Part of a small language model's weights: 5 heads of 32 (1 for keys and values), MLP 320 ReGLU.
Each number is 50 + 10 x the weight over its row's rms, rounded and kept within 0 to 99. Layers, rows and columns count from 0. The size before them is the row's rms in percent of the matrix's.

# layer 2 MLP up, 320x160, rms 0.072, rows 274-303, columns 80-159
101:46 73 64 53 49 47 46 48 52 51 51 58 57 51 41 47 47 51 42 73 44 47 52 43 56 54 58 56 58 28 41 51 71 49 49 39 40 50 33 42 50 49 64 47 63 53 63 54 55 50 47 47 37 44 55 58 57 63 48 53 50 41 73 54 49 47 36 42 56 50 54 52 60 55 37 50 37 42 47 55
096:33 52 61 31 18 50 44 63 57 45 54 41 40 65 49 50 58 47 54 38 51 59 43 74 54 53 46 51 71 60 32 50 65 32 53 64 52 41 50 47 51 55 43 53 78 56 30 50 68 49 56 59 34 40 28 50 49 38 52 52 50 43 49 70 48 46 64 45 49 45 64 41 44 49 61 56 45 55 56 44
090:44 70 58 44 32 45 51 57 59 48 55 55 40 45 66 38 56 66 59 38 66 54 63 81 46 42 55 48 41 59 62 51 41 53 46 51 56 53 62 52 73 35 58 42 53 56 38 48 58 62 71 45 49 50 55 68 60 32 48 70 45 45 44 60 47 49 43 52 67 59 47 55 55 57 43 39 49 61 44 38
102:60 61 54 50 39 48 54 51 41 64 41 58 56 57 77 43 36 52 50 40 57 30 59 62 63 68 41 46 30 50 44 65 54 49 47 58 60 41 65 56 43 57 54 63 66 44 56 32 51 48 45 64 56 48 55 50 49 64 50 53 48 44 58 48 29 69 59 57 55 43 36 54 50 59 36 50 60 46 41 33
104:57 63 39 43 46 69 57 29 40 46 40 42 41 52 57 46 58 52 55 48 59 49 60 59 51 51 56 57 53 41 41 26 55 58 58 33 50 36 43 57 57 68 52 38 38 56 41 42 41 42 59 53 41 53 46 62 64 66 49 33 41 46 53 36 60 51 44 30 40 69 47 49 58 49 53 73 44 46 57 69
099:39 48 33 51 57 63 63 53 58 41 35 34 58 54 54 72 70 57 52 58 60 25 46 40 33 57 50 39 44 45 59 52 44 44 33 52 40 37 51 44 50 50 35 51 46 58 51 61 63 65 55 36 53 62 60 40 37 34 50 46 54 60 72 38 65 49 42 57 42 50 45 63 46 63 55 49 53 53 49 58
098:50 65 44 35 63 53 46 59 28 52 41 58 50 39 49 50 33 37 53 48 47 63 37 39 41 52 40 50 48 55 60 33 40 51 59 60 48 51 71 47 42 30 74 58 54 46 57 56 33 49 39 62 67 49 60 49 47 49 40 58 66 55 46 72 46 32 48 40 51 50 28 50 50 46 56 46 69 51 46 64
104:70 38 35 67 56 51 36 50 87 68 53 45 47 42 41 48 47 54 51 44 65 59 32 46 44 44 45 52 53 41 66 41 40 41 57 47 45 58 48 57 43 48 43 55 33 55 49 45 53 66 46 43 58 58 43 49 37 52 53 53 54 45 37 46 71 54 54 47 32 47 56 68 46 53 54 54 47 65 49 45
097:46 39 51 54 56 59 49 67 53 45 44 40 55 41 43 34 56 48 62 43 48 45 28 45 45 59 39 44 56 52 58 33 66 50 42 41 68 34 50 62 67 46 48 44 45 49 76 49 53 59 36 55 53 32 39 58 66 46 51 45 63 33 42 53 68 46 44 69 61 38 45 70 50 49 57 48 55 39 53 57
102:38 41 56 49 47 44 41 47 47 42 63 47 65 71 58 55 37 59 50 50 58 37 48 34 34 60 60 56 61 33 61 55 40 69 53 56 40 49 40 46 20 47 41 45 39 58 42 38 60 54 55 68 66 51 62 52 44 44 57 56 42 65 36 43 40 58 38 58 48 73 40 45 42 53 55 70 42 29 58 52
112:60 41 43 47 45 67 51 55 50 39 56 37 56 55 35 46 52 47 50 51 57 37 65 32 53 61 59 53 49 53 50 49 43 64 58 42 48 47 60 54 51 50 37 34 53 55 39 61 53 54 64 39 58 58 29 44 53 29 65 49 41 57 57 60 25 39 43 39 58 57 59 41 46 50 47 50 38 62 38 66
093:39 56 39 46 59 42 28 58 42 38 54 51 55 46 41 61 47 49 39 34 31 53 60 44 47 51 63 40 50 57 56 63 39 44 66 57 32 64 38 43 52 43 37 49 46 39 68 53 67 47 64 45 38 56 56 26 60 53 44 49 53 27 59 49 46 37 36 52 60 55 43 63 53 48 55 57 67 43 40 62
102:42 46 39 47 38 28 47 53 41 51 67 37 46 52 55 47 60 59 45 56 26 46 66 38 46 55 55 44 44 49 49 45 54 32 71 31 62 44 44 56 51 52 37 46 18 37 44 48 57 63 54 42 55 49 51 37 46 46 37 51 65 42 67 64 57 60 43 53 45 44 53 52 47 53 39 53 49 66 52 45
102:38 54 49 48 36 53 51 52 41 28 56 43 51 44 54 47 40 45 58 48 43 57 43 64 63 42 52 56 49 42 60 47 39 46 26 58 56 38 48 56 35 48 51 61 54 58 39 60 56 57 58 49 47 68 52 67 49 53 44 48 29 41 57 65 43 55 67 57 52 44 30 31 47 46 48 37 46 64 44 57
098:56 36 59 46 56 61 60 62 55 61 48 45 48 53 44 51 51 40 48 48 65 56 51 56 40 48 59 32 42 49 57 52 49 51 49 46 41 43 58 65 41 56 56 44 58 37 32 55 50 50 41 57 57 63 32 72 65 59 56 44 57 49 68 55 48 50 45 48 32 60 46 45 52 43 72 50 44 41 31 50
099:55 52 45 33 52 67 62 51 48 49 56 49 45 48 46 46 54 63 50 60 49 62 51 42 71 58 61 36 60 46 50 50 40 63 42 60 53 73 38 49 50 49 56 54 29 55 52 57 49 46 64 55 55 42 56 59 61 46 50 47 59 68 42 41 39 45 43 59 49 36 34 55 51 47 48 57 46 56 45 43
102:52 59 55 49 61 68 47 56 34 41 55 55 57 59 40 38 56 47 45 43 53 78 29 51 41 44 44 43 39 38 66 55 51 62 48 50 34 60 47 52 51 54 54 70 52 64 33 23 76 50 61 57 47 59 49 34 61 50 59 39 62 49 61 40 51 45 30 48 48 55 51 51 41 48 42 59 43 60 56 70
100:57 35 45 66 55 47 62 49 53 54 53 43 62 49 58 45 45 59 46 52 48 35 67 47 51 56 71 47 44 42 43 47 62 61 53 52 40 72 56 44 49 70 49 51 47 36 66 58 38 53 51 77 47 54 46 41 40 58 57 40 67 56 50 30 52 64 51 69 44 48 60 42 56 35 61 49 40 60 51 56
102:65 62 70 45 59 39 32 37 31 49 53 50 66 54 52 39 68 44 37 55 50 41 56 47 44 55 54 48 63 43 40 48 49 48 75 54 38 66 60 44 50 38 62 50 77 60 43 60 44 38 42 71 47 51 45 42 67 42 65 72 60 48 51 41 45 35 37 65 40 60 64 51 46 44 42 47 40 45 44 33
095:58 49 36 49 55 51 56 46 49 47 54 30 58 54 49 33 52 34 63 45 56 39 41 52 48 47 44 41 51 51 55 48 51 56 61 61 25 50 39 35 48 44 41 57 51 63 63 50 48 62 47 61 53 51 46 63 25 57 51 41 59 66 53 57 45 66 46 60 30 66 41 41 50 41 60 47 56 54 49 61
096:36 41 32 60 41 72 53 40 22 61 45 67 43 41 61 47 52 39 56 46 49 59 57 53 50 38 54 31 58 63 37 51 63 55 64 52 49 51 46 57 46 44 52 50 57 27 67 48 31 49 52 60 43 20 63 45 34 52 32 59 62 53 45 52 57 56 39 48 57 60 53 51 50 49 44 54 42 61 46 52
103:53 45 46 63 53 48 35 65 64 52 44 71 40 68 40 39 47 47 46 55 55 48 43 40 55 60 60 51 57 34 57 60 56 47 58 55 48 58 61 62 45 58 59 47 60 48 54 51 45 41 57 36 44 52 41 47 44 60 51 52 50 52 62 40 54 33 42 51 45 58 53 61 58 52 69 51 49 59 42 66
100:37 42 34 47 44 63 40 60 39 41 52 47 57 50 32 47 78 55 44 52 64 33 50 44 48 49 46 62 42 38 48 60 51 42 58 63 46 56 53 59 64 68 68 49 55 51 59 62 72 49 49 51 54 62 65 52 50 50 44 63 34 48 46 52 49 57 51 50 65 44 43 68 41 40 58 49 22 39 29 47
092:40 47 56 54 55 61 43 50 42 62 50 57 61 55 45 60 45 41 73 38 37 45 59 44 45 54 50 29 58 49 66 43 54 57 60 42 51 41 44 78 46 43 66 49 50 66 56 62 59 28 65 61 45 50 54 59 56 52 48 58 51 49 34 55 64 39 57 37 46 44 59 57 63 42 40 51 54 57 41 34
083:54 62 50 38 39 66 52 48 17 50 47 50 59 49 48 48 56 54 63 57 45 61 46 59 65 48 54 59 54 60 36 37 45 53 42 46 41 33 42 53 41 72 75 57 53 56 45 62 61 70 47 46 71 36 41 40 36 69 50 57 50 32 44 44 42 40 53 64 35 53 59 57 32 46 57 48 51 49 78 58
087:54 39 42 55 60 62 29 61 33 56 53 59 32 55 40 46 54 56 55 43 42 51 58 56 69 39 37 51 69 59 55 53 48 66 57 33 48 50 33 46 43 48 51 61 40 44 46 35 52 74 41 59 41 44 44 45 40 61 45 41 49 47 51 50 56 45 49 74 59 29 52 59 44 46 50 61 62 64 56 44
101:50 42 41 46 57 61 45 52 56 50 47 50 60 56 60 67 45 45 62 42 59 57 44 38 54 39 41 60 52 43 63 52 57 56 46 50 71 39 38 49 54 37 65 44 53 57 63 46 36 59 63 40 49 32 62 35 52 45 45 65 48 22 59 65 47 53 49 56 61 52 37 54 58 54 48 44 48 37 59 50
107:58 63 51 54 65 68 50 39 44 71 48 37 52 46 41 52 54 48 46 52 51 45 50 56 49 55 47 53 46 47 56 38 36 45 50 46 51 50 46 68 50 37 37 51 67 68 51 62 37 55 52 25 59 63 45 57 47 64 41 66 37 51 42 56 67 44 47 61 44 53 49 57 33 62 60 39 57 53 61 53
107:62 59 56 35 54 43 63 47 53 54 49 38 31 52 55 43 59 54 46 63 62 77 45 61 61 54 33 71 41 40 58 46 43 52 39 33 51 39 49 42 32 52 70 50 60 43 57 47 43 46 36 53 47 49 51 31 51 67 49 37 48 56 49 54 38 22 50 47 43 58 56 34 44 52 62 40 57 62 55 62
089:45 41 39 43 54 30 39 66 51 52 46 59 42 43 50 48 56 43 52 33 60 51 48 41 45 66 59 69 41 69 43 50 54 53 43 45 55 50 41 53 50 50 39 57 46 48 19 38 57 40 35 52 20 48 64 43 53 54 51 69 61 49 42 61 48 44 43 56 61 67 46 53 26 59 44 46 51 29 45 40
# layer 2 MLP down (transposed), 320x160, rms 0.0679, rows 274-302, columns 80-159
100:51 43 57 40 52 50 67 53 30 40 39 53 57 52 57 30 59 45 58 36 68 49 37 60 69 51 44 36 50 54 36 34 56 56 51 49 50 46 51 55 49 47 46 45 46 71 34 56 62 47 38 50 45 53 61 43 40 54 48 40 36 28 54 52 61 41 52 44 36 44 38 46 47 41 44 47 67 50 54 30
100:77 68 41 57 62 49 42 59 64 38 60 39 48 46 61 38 55 54 46 58 47 53 24 60 57 43 55 37 49 40 60 58 48 43 19 43 49 62 43 47 55 50 63 39 42 51 46 40 27 65 40 42 45 45 50 47 58 61 47 50 44 59 52 35 39 57 44 61 52 30 28 51 38 57 38 56 33 48 52 68
102:44 40 45 64 45 55 45 74 47 34 68 47 54 62 48 55 43 33 58 54 43 67 46 66 45 48 46 57 49 50 46 77 53 46 52 41 55 62 44 53 56 48 48 51 49 51 62 49 46 50 56 49 45 51 36 62 55 41 65 47 47 61 47 36 35 38 70 54 48 59 45 38 59 53 29 44 49 50 39 44
102:55 53 42 65 53 45 55 32 49 43 66 43 29 53 42 51 61 51 70 53 45 45 34 46 74 44 60 54 52 63 46 57 62 50 49 42 50 47 46 39 37 50 81 37 41 53 47 44 69 47 41 71 45 45 35 36 57 46 48 58 58 38 38 48 46 64 65 55 73 55 42 64 37 55 47 44 54 61 69 75
108:41 49 62 41 47 42 51 44 68 52 36 59 69 46 54 47 52 44 32 38 41 49 36 41 45 50 53 50 57 49 44 33 59 46 34 35 60 59 61 36 52 55 48 45 38 51 46 68 64 50 41 43 30 46 68 58 44 56 55 55 53 50 42 59 49 62 45 48 60 59 46 49 42 54 54 38 37 53 53 54
102:68 62 37 33 40 47 38 44 54 73 32 49 59 43 46 42 42 52 49 39 47 42 46 56 45 39 53 65 49 29 56 30 44 51 45 41 48 42 58 49 54 32 43 46 54 43 54 51 58 49 34 53 13 37 31 48 51 43 60 65 53 41 24 50 43 48 39 59 52 53 39 42 50 48 61 82 58 49 49 44
100:40 42 63 44 44 43 48 45 65 67 60 26 59 56 65 51 47 42 49 54 65 52 45 51 58 53 38 51 39 47 42 66 55 48 60 51 51 45 43 51 48 45 55 57 46 47 46 45 47 50 61 46 49 49 47 55 22 45 61 49 47 36 51 37 48 46 49 56 31 74 68 56 35 50 46 38 35 33 43 38
103:50 76 62 43 66 41 39 34 30 54 56 41 39 51 46 37 59 49 52 54 49 54 53 49 47 62 59 49 55 33 43 50 47 47 38 58 54 47 35 37 45 54 52 56 60 50 46 33 48 60 33 41 33 52 50 52 44 59 47 33 34 61 61 32 59 49 46 41 64 51 41 54 38 59 53 41 64 47 74 52
095:47 51 52 67 39 37 49 59 61 52 54 58 37 49 49 45 37 48 40 46 31 65 40 41 43 68 37 64 56 58 53 55 40 56 59 40 49 42 60 42 62 58 63 47 60 40 33 40 60 57 41 61 47 63 40 49 38 50 39 52 46 65 47 44 46 50 50 59 60 51 42 48 45 54 35 52 41 55 65 45
107:59 59 38 53 37 57 24 48 59 33 56 59 52 55 42 20 63 66 66 55 57 53 53 47 54 32 60 54 45 45 45 47 44 50 45 47 55 44 44 70 62 32 49 37 56 49 54 47 29 43 28 47 40 60 42 61 48 42 59 55 48 50 53 43 74 43 61 60 54 59 51 39 29 48 53 43 41 48 50 63
108:62 45 44 57 55 55 55 34 43 52 56 47 47 53 42 44 35 46 51 60 67 48 47 35 61 49 39 40 51 37 53 65 58 32 46 38 44 48 56 33 62 52 49 54 30 70 52 44 63 47 36 65 55 52 56 54 60 47 55 61 68 52 32 73 48 52 30 50 45 23 53 61 59 50 50 34 69 42 78 59
095:58 41 48 40 47 50 49 54 52 56 36 69 56 33 48 44 58 57 73 57 60 45 30 63 50 44 35 45 50 57 29 52 59 50 54 47 49 54 53 49 68 58 49 48 56 59 52 51 44 48 47 20 42 41 56 50 41 51 47 62 39 50 38 39 64 51 74 54 47 42 47 43 37 67 29 43 41 60 37 55
101:61 47 41 61 50 69 58 51 37 43 38 23 57 42 68 62 36 41 53 67 52 55 32 70 37 43 47 37 47 64 51 56 61 52 56 54 45 56 63 40 52 49 64 64 49 50 56 36 57 56 44 43 44 41 44 61 46 64 51 39 52 56 45 59 50 50 59 61 44 32 56 41 35 41 52 72 57 58 69 54
106:50 40 44 48 77 39 52 54 38 45 53 44 55 40 34 48 64 48 48 40 58 51 37 41 44 48 64 60 45 45 49 42 55 42 43 44 61 63 37 59 68 55 73 48 45 60 57 44 53 47 38 39 62 55 66 52 44 32 54 49 67 55 72 52 70 61 69 45 48 66 55 50 57 52 49 56 47 45 46 41
101:42 54 70 52 43 44 56 38 51 52 70 58 47 47 51 41 54 47 73 50 51 55 61 51 42 47 56 68 39 51 43 63 49 44 63 31 53 47 45 69 50 42 65 58 35 54 44 48 54 46 48 49 58 45 68 34 58 52 35 60 43 46 50 44 35 43 52 39 52 69 39 55 39 43 59 50 53 51 51 27
096:45 44 50 60 42 49 46 51 63 57 38 49 45 53 37 51 46 29 59 32 56 55 45 57 47 37 40 67 69 52 50 63 56 61 53 52 37 33 53 38 38 38 34 48 43 69 53 66 50 52 55 47 64 35 54 70 63 65 38 43 48 46 49 45 46 66 52 56 46 63 56 36 30 56 41 42 42 63 35 45
097:53 48 45 45 41 62 54 46 63 70 36 66 42 54 45 52 44 62 54 33 62 39 47 51 44 66 62 64 58 51 53 49 54 60 49 62 57 53 55 49 42 40 39 53 42 57 40 54 58 53 53 46 71 40 59 44 56 48 63 47 58 58 53 35 56 37 81 45 37 64 61 32 58 35 48 51 49 30 37 47
100:50 47 44 37 32 44 34 57 35 41 65 63 56 50 36 54 31 54 39 44 58 46 45 50 49 40 43 46 48 34 37 43 55 48 49 26 52 36 58 58 50 51 58 66 47 74 55 44 60 56 50 38 40 53 47 46 51 56 52 56 46 56 43 50 40 46 64 48 50 48 53 61 56 46 65 51 51 53 45 39
100:39 33 61 44 60 57 56 47 48 56 39 63 46 44 50 62 55 42 48 33 49 41 53 64 67 67 55 46 49 23 44 46 34 37 48 57 43 41 47 46 52 46 33 60 50 50 37 44 38 58 55 50 47 34 45 60 38 43 55 38 63 56 65 66 41 56 42 67 35 47 53 38 29 51 35 51 42 46 38 36
103:53 46 51 62 54 63 46 63 60 35 46 58 64 39 48 37 61 45 54 41 45 45 54 63 63 57 31 55 51 66 53 62 52 43 61 33 47 53 75 63 59 43 63 68 49 60 51 59 46 60 47 47 51 57 51 53 42 44 45 53 35 31 32 37 55 52 53 26 48 42 45 54 66 51 49 46 45 57 51 76
096:54 38 53 51 70 30 37 65 49 43 64 32 39 60 51 63 57 48 70 30 53 62 51 63 39 54 73 64 55 55 48 60 55 46 48 48 54 67 41 52 44 32 57 45 54 48 35 60 40 51 61 64 57 55 39 47 70 44 40 37 45 67 57 33 36 48 55 47 49 64 54 35 53 53 57 44 52 41 46 48
099:68 58 49 59 49 47 60 46 53 56 58 60 44 33 41 49 49 36 41 56 54 47 44 37 39 43 47 52 55 34 58 57 65 52 57 39 46 53 24 44 62 65 43 54 61 49 56 34 50 59 54 39 40 44 36 60 46 42 53 53 45 70 55 50 38 50 46 54 77 55 34 52 78 59 49 38 50 56 40 59
092:60 43 35 52 59 54 68 42 67 65 52 70 65 60 42 64 33 58 38 54 65 57 50 60 44 29 46 46 48 70 46 47 65 50 64 33 42 41 45 52 59 49 47 32 31 48 38 44 54 44 39 46 42 44 46 35 54 60 51 71 52 39 33 36 53 69 45 62 47 48 47 45 38 45 39 43 46 46 57 52
097:51 43 59 40 48 43 73 53 53 33 50 59 67 50 39 48 44 57 50 53 43 56 53 46 57 66 39 29 40 49 50 48 46 48 55 42 50 57 58 41 38 56 39 51 50 62 45 40 37 54 54 29 39 60 21 55 48 35 47 45 68 59 39 52 43 59 53 46 59 58 66 49 49 47 57 40 49 64 57 69
088:59 53 61 53 57 65 35 49 47 23 52 50 49 40 47 46 47 40 67 45 38 60 55 49 49 52 49 48 61 53 39 45 54 36 65 49 41 45 68 62 61 34 61 62 49 60 48 63 47 60 49 45 62 50 62 23 59 58 53 46 44 50 39 46 63 39 28 59 35 52 56 47 30 46 51 53 53 39 52 51
092:29 58 52 50 51 50 53 30 42 36 34 49 75 40 35 56 38 28 64 48 56 44 46 39 35 55 52 54 41 44 56 53 48 33 65 67 39 50 60 64 53 58 47 49 40 58 32 65 62 40 57 47 56 58 42 54 62 47 48 43 41 36 48 42 34 44 57 59 38 49 66 55 41 60 64 59 39 47 68 46
097:48 59 55 41 48 30 50 48 51 61 56 49 50 50 46 53 63 49 47 34 53 65 45 59 61 67 42 57 46 59 44 54 56 68 44 65 56 53 56 46 38 58 57 51 36 56 40 54 68 66 44 61 47 39 59 51 66 58 50 65 30 61 58 41 42 63 56 31 29 79 62 36 42 53 47 35 56 37 56 54
104:51 44 55 69 36 37 54 54 63 40 40 65 50 61 63 52 52 50 50 42 47 47 56 63 52 42 55 41 65 43 47 45 57 41 47 48 41 38 37 28 53 45 63 45 67 52 57 44 62 73 40 67 52 64 59 50 54 55 46 49 50 47 44 57 56 55 69 48 58 38 43 62 58 43 43 28 46 46 53 59
107:49 53 35 44 42 47 49 51 44 55 47 52 50 51 48 54 54 26 40 49 61 43 58 45 59 48 45 49 78 46 39 58 49 48 47 54 48 53 59 51 48 63 51 37 46 39 64 42 41 55 62 28 59 49 60 53 30 39 44 57 34 50 42 58 43 54 38 53 43 35 49 48 44 45 65 67 38 46 30 55
# layer 2 MLP gate, 320x160, rms 0.0692, rows 275-303, columns 80-159
096:32 25 63 42 39 64 61 39 53 53 39 64 68 43 46 51 40 34 60 56 48 21 61 44 58 24 57 37 49 42 57 54 40 58 54 54 59 72 65 52 40 48 52 52 53 54 46 70 49 41 44 63 50 33 61 57 64 53 48 61 49 43 48 59 49 69 44 48 47 49 46 46 62 51 50 41 63 55 56 66
095:55 58 42 48 50 61 55 54 61 46 44 49 66 40 56 33 65 43 57 58 51 78 43 59 35 50 38 59 53 39 46 41 28 58 33 46 72 37 61 43 42 52 52 50 49 53 56 57 64 49 40 62 54 58 37 45 62 48 40 36 41 45 62 54 51 46 54 39 50 52 35 65 28 32 48 44 37 52 52 18
099:42 38 42 56 39 58 55 52 50 28 57 47 55 37 60 48 52 67 68 47 59 50 31 44 62 56 61 54 53 62 31 49 47 57 50 67 67 44 54 39 47 63 51 45 31 36 45 68 42 60 60 45 48 41 49 61 52 34 53 58 47 65 39 47 56 50 60 52 50 50 60 33 54 54 35 38 40 44 45 33
103:67 57 59 57 47 46 70 58 41 55 54 60 61 41 46 38 41 63 60 46 45 41 48 35 61 57 44 63 57 54 41 38 59 50 44 44 43 51 82 48 36 35 54 51 51 33 57 68 72 46 43 60 61 68 55 66 43 37 60 51 65 54 58 47 55 66 56 33 56 60 48 52 48 39 52 45 30 60 36 48
099:50 42 42 47 51 26 54 30 57 38 43 40 28 68 57 44 56 47 43 62 40 57 52 44 40 38 34 53 65 62 24 46 52 48 52 48 34 54 38 55 55 50 37 39 51 62 47 41 38 63 38 36 66 49 72 54 73 51 44 44 57 47 49 58 49 59 40 44 56 45 56 41 45 44 40 44 49 62 30 30
099:41 51 52 34 51 54 58 39 35 53 47 53 58 61 37 49 67 41 41 54 54 62 45 52 26 37 43 44 59 48 54 55 62 44 49 41 54 48 34 41 40 39 38 62 57 54 45 66 52 65 44 50 41 55 60 29 55 48 49 46 54 37 45 59 38 52 50 48 70 51 59 51 48 58 46 37 58 41 60 44
098:46 45 64 54 43 45 48 58 54 46 38 60 55 50 54 47 47 34 57 39 63 58 45 42 43 45 47 45 57 44 68 57 46 57 55 40 51 47 45 47 70 27 46 48 53 59 46 44 41 53 55 55 65 67 47 52 61 51 50 46 71 47 40 38 66 53 49 54 35 66 37 55 63 41 56 51 50 61 23 53
097:70 55 78 62 50 50 58 54 37 56 64 52 56 46 48 54 38 42 68 47 38 37 42 47 41 40 48 38 59 48 42 65 47 43 55 51 36 37 66 47 39 48 71 40 37 48 67 49 46 42 46 51 51 49 69 51 51 40 47 46 37 63 43 48 56 34 34 43 51 34 49 50 48 41 53 35 46 48 54 46
104:51 36 53 55 51 49 48 45 57 41 52 49 37 63 54 34 60 58 56 57 31 49 49 43 50 45 50 72 51 44 36 35 43 58 44 63 64 41 60 63 48 57 55 57 50 53 53 39 47 49 35 42 52 49 50 65 38 36 66 68 44 54 39 61 56 46 58 45 39 58 38 50 41 63 41 65 30 51 41 38
102:42 51 51 36 60 42 62 35 29 57 48 55 27 43 40 47 49 44 55 33 42 57 47 44 55 52 51 49 59 53 44 52 55 36 45 52 56 57 42 67 35 42 46 46 30 39 73 47 40 55 37 36 46 43 44 57 64 42 45 52 52 45 51 47 55 54 51 46 53 54 44 46 44 56 43 53 46 58 47 62
097:66 45 60 55 52 38 50 62 58 58 43 48 46 53 60 52 37 68 46 53 44 34 42 35 55 46 42 58 52 46 47 58 44 36 43 60 54 61 53 49 48 38 62 44 51 64 49 49 59 42 56 46 64 45 45 53 58 54 67 39 41 49 50 48 68 49 52 49 58 51 65 53 35 23 53 52 65 72 65 64
096:49 48 57 39 66 42 59 44 50 54 30 42 35 40 56 51 49 58 56 46 54 53 47 64 34 48 34 42 61 56 56 45 29 52 29 42 57 50 59 67 37 59 46 51 59 40 37 48 59 40 51 59 44 56 49 70 59 42 43 57 47 55 42 69 33 46 61 63 40 52 44 69 46 43 45 37 55 59 37 40
096:52 45 28 65 49 49 51 62 79 41 58 38 37 46 69 43 39 64 49 27 46 53 43 65 52 37 31 49 52 56 53 28 50 61 59 45 53 35 51 37 45 63 57 63 43 53 55 51 49 52 55 46 31 52 40 49 54 38 32 51 67 47 43 51 46 65 40 56 62 40 65 61 47 47 52 53 42 47 47 52
105:37 69 47 56 30 57 51 34 71 40 42 50 50 47 48 73 34 39 64 38 43 61 58 43 63 36 51 68 55 55 54 48 56 61 56 49 58 52 47 51 48 44 50 42 57 66 53 45 23 50 55 47 55 52 39 51 41 41 36 43 45 69 49 41 33 34 56 64 45 56 51 65 58 30 58 62 44 64 61 51
099:46 61 36 34 52 49 54 43 45 46 51 37 53 53 57 40 45 59 48 54 62 64 57 58 47 60 66 58 49 59 40 49 51 60 56 47 44 75 46 35 50 29 56 54 32 60 41 62 61 28 53 50 41 50 45 56 61 40 71 52 40 48 54 44 43 57 66 69 50 64 66 54 39 57 63 55 56 32 43 44
099:49 20 53 48 60 44 69 48 46 48 56 33 55 56 38 52 39 48 57 32 45 41 54 66 29 45 41 65 52 68 42 38 41 49 52 53 49 58 56 60 57 42 43 38 45 48 50 42 36 51 37 56 48 49 49 51 64 36 63 61 35 55 46 56 62 45 66 64 37 61 48 64 60 48 55 37 45 50 43 56
096:49 57 67 54 57 41 51 56 55 55 40 63 59 52 46 62 41 59 55 60 63 47 49 46 37 55 50 62 41 37 64 57 39 71 54 55 53 53 37 47 52 41 55 42 65 57 59 49 49 51 61 71 71 27 40 42 39 41 23 44 47 38 49 58 51 54 51 64 53 46 49 53 56 60 48 35 58 36 62 66
095:56 60 51 54 44 43 53 48 40 44 44 52 56 54 49 47 54 39 39 43 48 38 59 49 34 58 60 49 53 43 69 44 50 42 58 39 38 68 68 50 36 53 38 62 21 69 55 50 54 70 60 60 52 51 65 52 55 32 47 44 66 37 40 32 41 54 28 59 44 54 60 54 69 48 43 40 52 45 46 59
103:51 59 33 45 50 54 66 60 58 59 52 64 39 49 51 57 31 42 44 47 65 38 46 48 50 50 43 60 62 55 55 45 51 37 51 59 53 62 58 52 45 39 53 49 56 56 35 33 40 59 57 38 50 62 62 58 50 46 41 63 57 41 45 45 44 39 44 50 34 50 19 54 58 45 36 29 57 48 58 56
097:66 37 57 31 46 47 66 32 28 63 49 51 58 55 53 52 50 37 50 63 34 51 53 36 55 40 33 46 55 33 38 39 61 52 57 53 36 31 59 62 40 43 67 48 68 37 52 50 50 44 56 52 44 46 43 53 70 50 39 54 42 25 62 46 70 53 46 65 53 34 40 51 41 24 56 73 26 51 45 53
099:34 52 48 60 58 43 53 52 71 61 55 61 58 38 48 29 52 60 52 55 57 26 63 44 43 67 36 63 49 48 70 62 33 41 62 47 59 57 55 59 43 54 56 65 50 27 54 58 35 48 51 43 58 34 61 54 59 41 44 41 48 35 42 44 48 44 51 63 43 56 55 47 48 49 46 45 50 46 40 67
098:69 50 59 45 53 37 28 47 48 54 41 53 35 46 53 43 56 41 51 38 59 52 55 45 56 51 38 43 44 47 49 50 49 50 53 40 64 40 29 45 30 47 46 53 41 55 39 19 42 41 29 44 41 55 46 41 43 47 65 45 47 57 42 60 62 50 47 65 38 67 69 42 55 47 44 79 55 45 29 44
097:43 63 47 62 47 53 48 48 50 49 43 47 41 55 59 30 55 49 40 71 45 22 39 67 54 56 54 55 63 39 51 52 61 55 41 57 64 41 57 57 61 62 48 46 22 38 47 56 50 45 68 60 46 59 67 58 51 49 55 44 64 37 61 51 64 58 49 46 54 31 59 44 48 65 36 54 55 58 56 61
092:49 41 56 41 44 28 77 37 58 57 44 49 50 49 58 41 53 40 37 43 57 54 50 54 23 56 48 35 54 57 58 50 61 52 34 13 50 45 50 61 49 58 38 37 48 34 61 57 38 51 52 29 45 41 45 60 60 60 44 51 53 57 47 44 45 61 58 49 50 58 50 63 65 46 53 39 36 47 52 68
091:62 53 35 53 64 59 60 42 54 42 24 46 56 41 42 44 51 36 41 56 49 49 56 52 58 70 49 61 61 53 27 37 40 62 68 50 50 38 46 60 32 57 48 42 48 56 54 39 46 46 55 57 54 53 65 51 54 59 59 16 52 55 42 53 36 34 50 68 72 45 53 45 48 29 47 63 35 52 49 46
096:53 53 59 29 74 58 56 51 39 45 45 43 60 45 54 53 49 45 64 38 62 38 50 51 50 47 51 64 56 73 58 39 71 32 56 55 45 40 54 44 52 49 52 46 39 59 90 46 46 53 56 60 37 55 54 41 46 42 43 58 52 59 43 51 53 57 46 45 54 59 40 60 35 52 47 43 48 41 47 52
101:56 38 38 50 59 49 52 60 54 56 44 75 41 63 33 60 40 55 49 60 50 49 63 45 42 39 57 48 26 53 40 62 47 54 45 52 62 70 48 45 51 47 58 42 54 53 48 57 50 53 37 67 51 55 46 42 77 56 62 57 38 42 62 52 23 50 50 45 48 60 41 55 70 52 50 62 35 45 44 38
104:69 56 47 57 42 47 58 63 59 51 72 57 62 46 46 55 65 40 50 54 52 47 49 50 34 31 48 33 51 46 41 62 49 59 39 71 59 51 64 81 43 56 51 47 43 55 36 50 44 55 64 60 59 47 47 37 70 35 43 62 42 64 60 65 46 49 58 45 32 43 57 59 61 41 46 54 47 22 54 53
093:35 67 78 43 38 50 53 41 63 42 49 53 65 52 56 25 63 45 38 48 45 65 67 55 32 53 51 48 61 51 56 33 37 39 49 69 40 43 49 38 54 59 54 60 35 41 59 57 41 55 50 53 69 36 51 43 65 61 47 49 49 54 55 60 55 52 60 50 52 56 54 53 47 50 49 65 62 37 50 54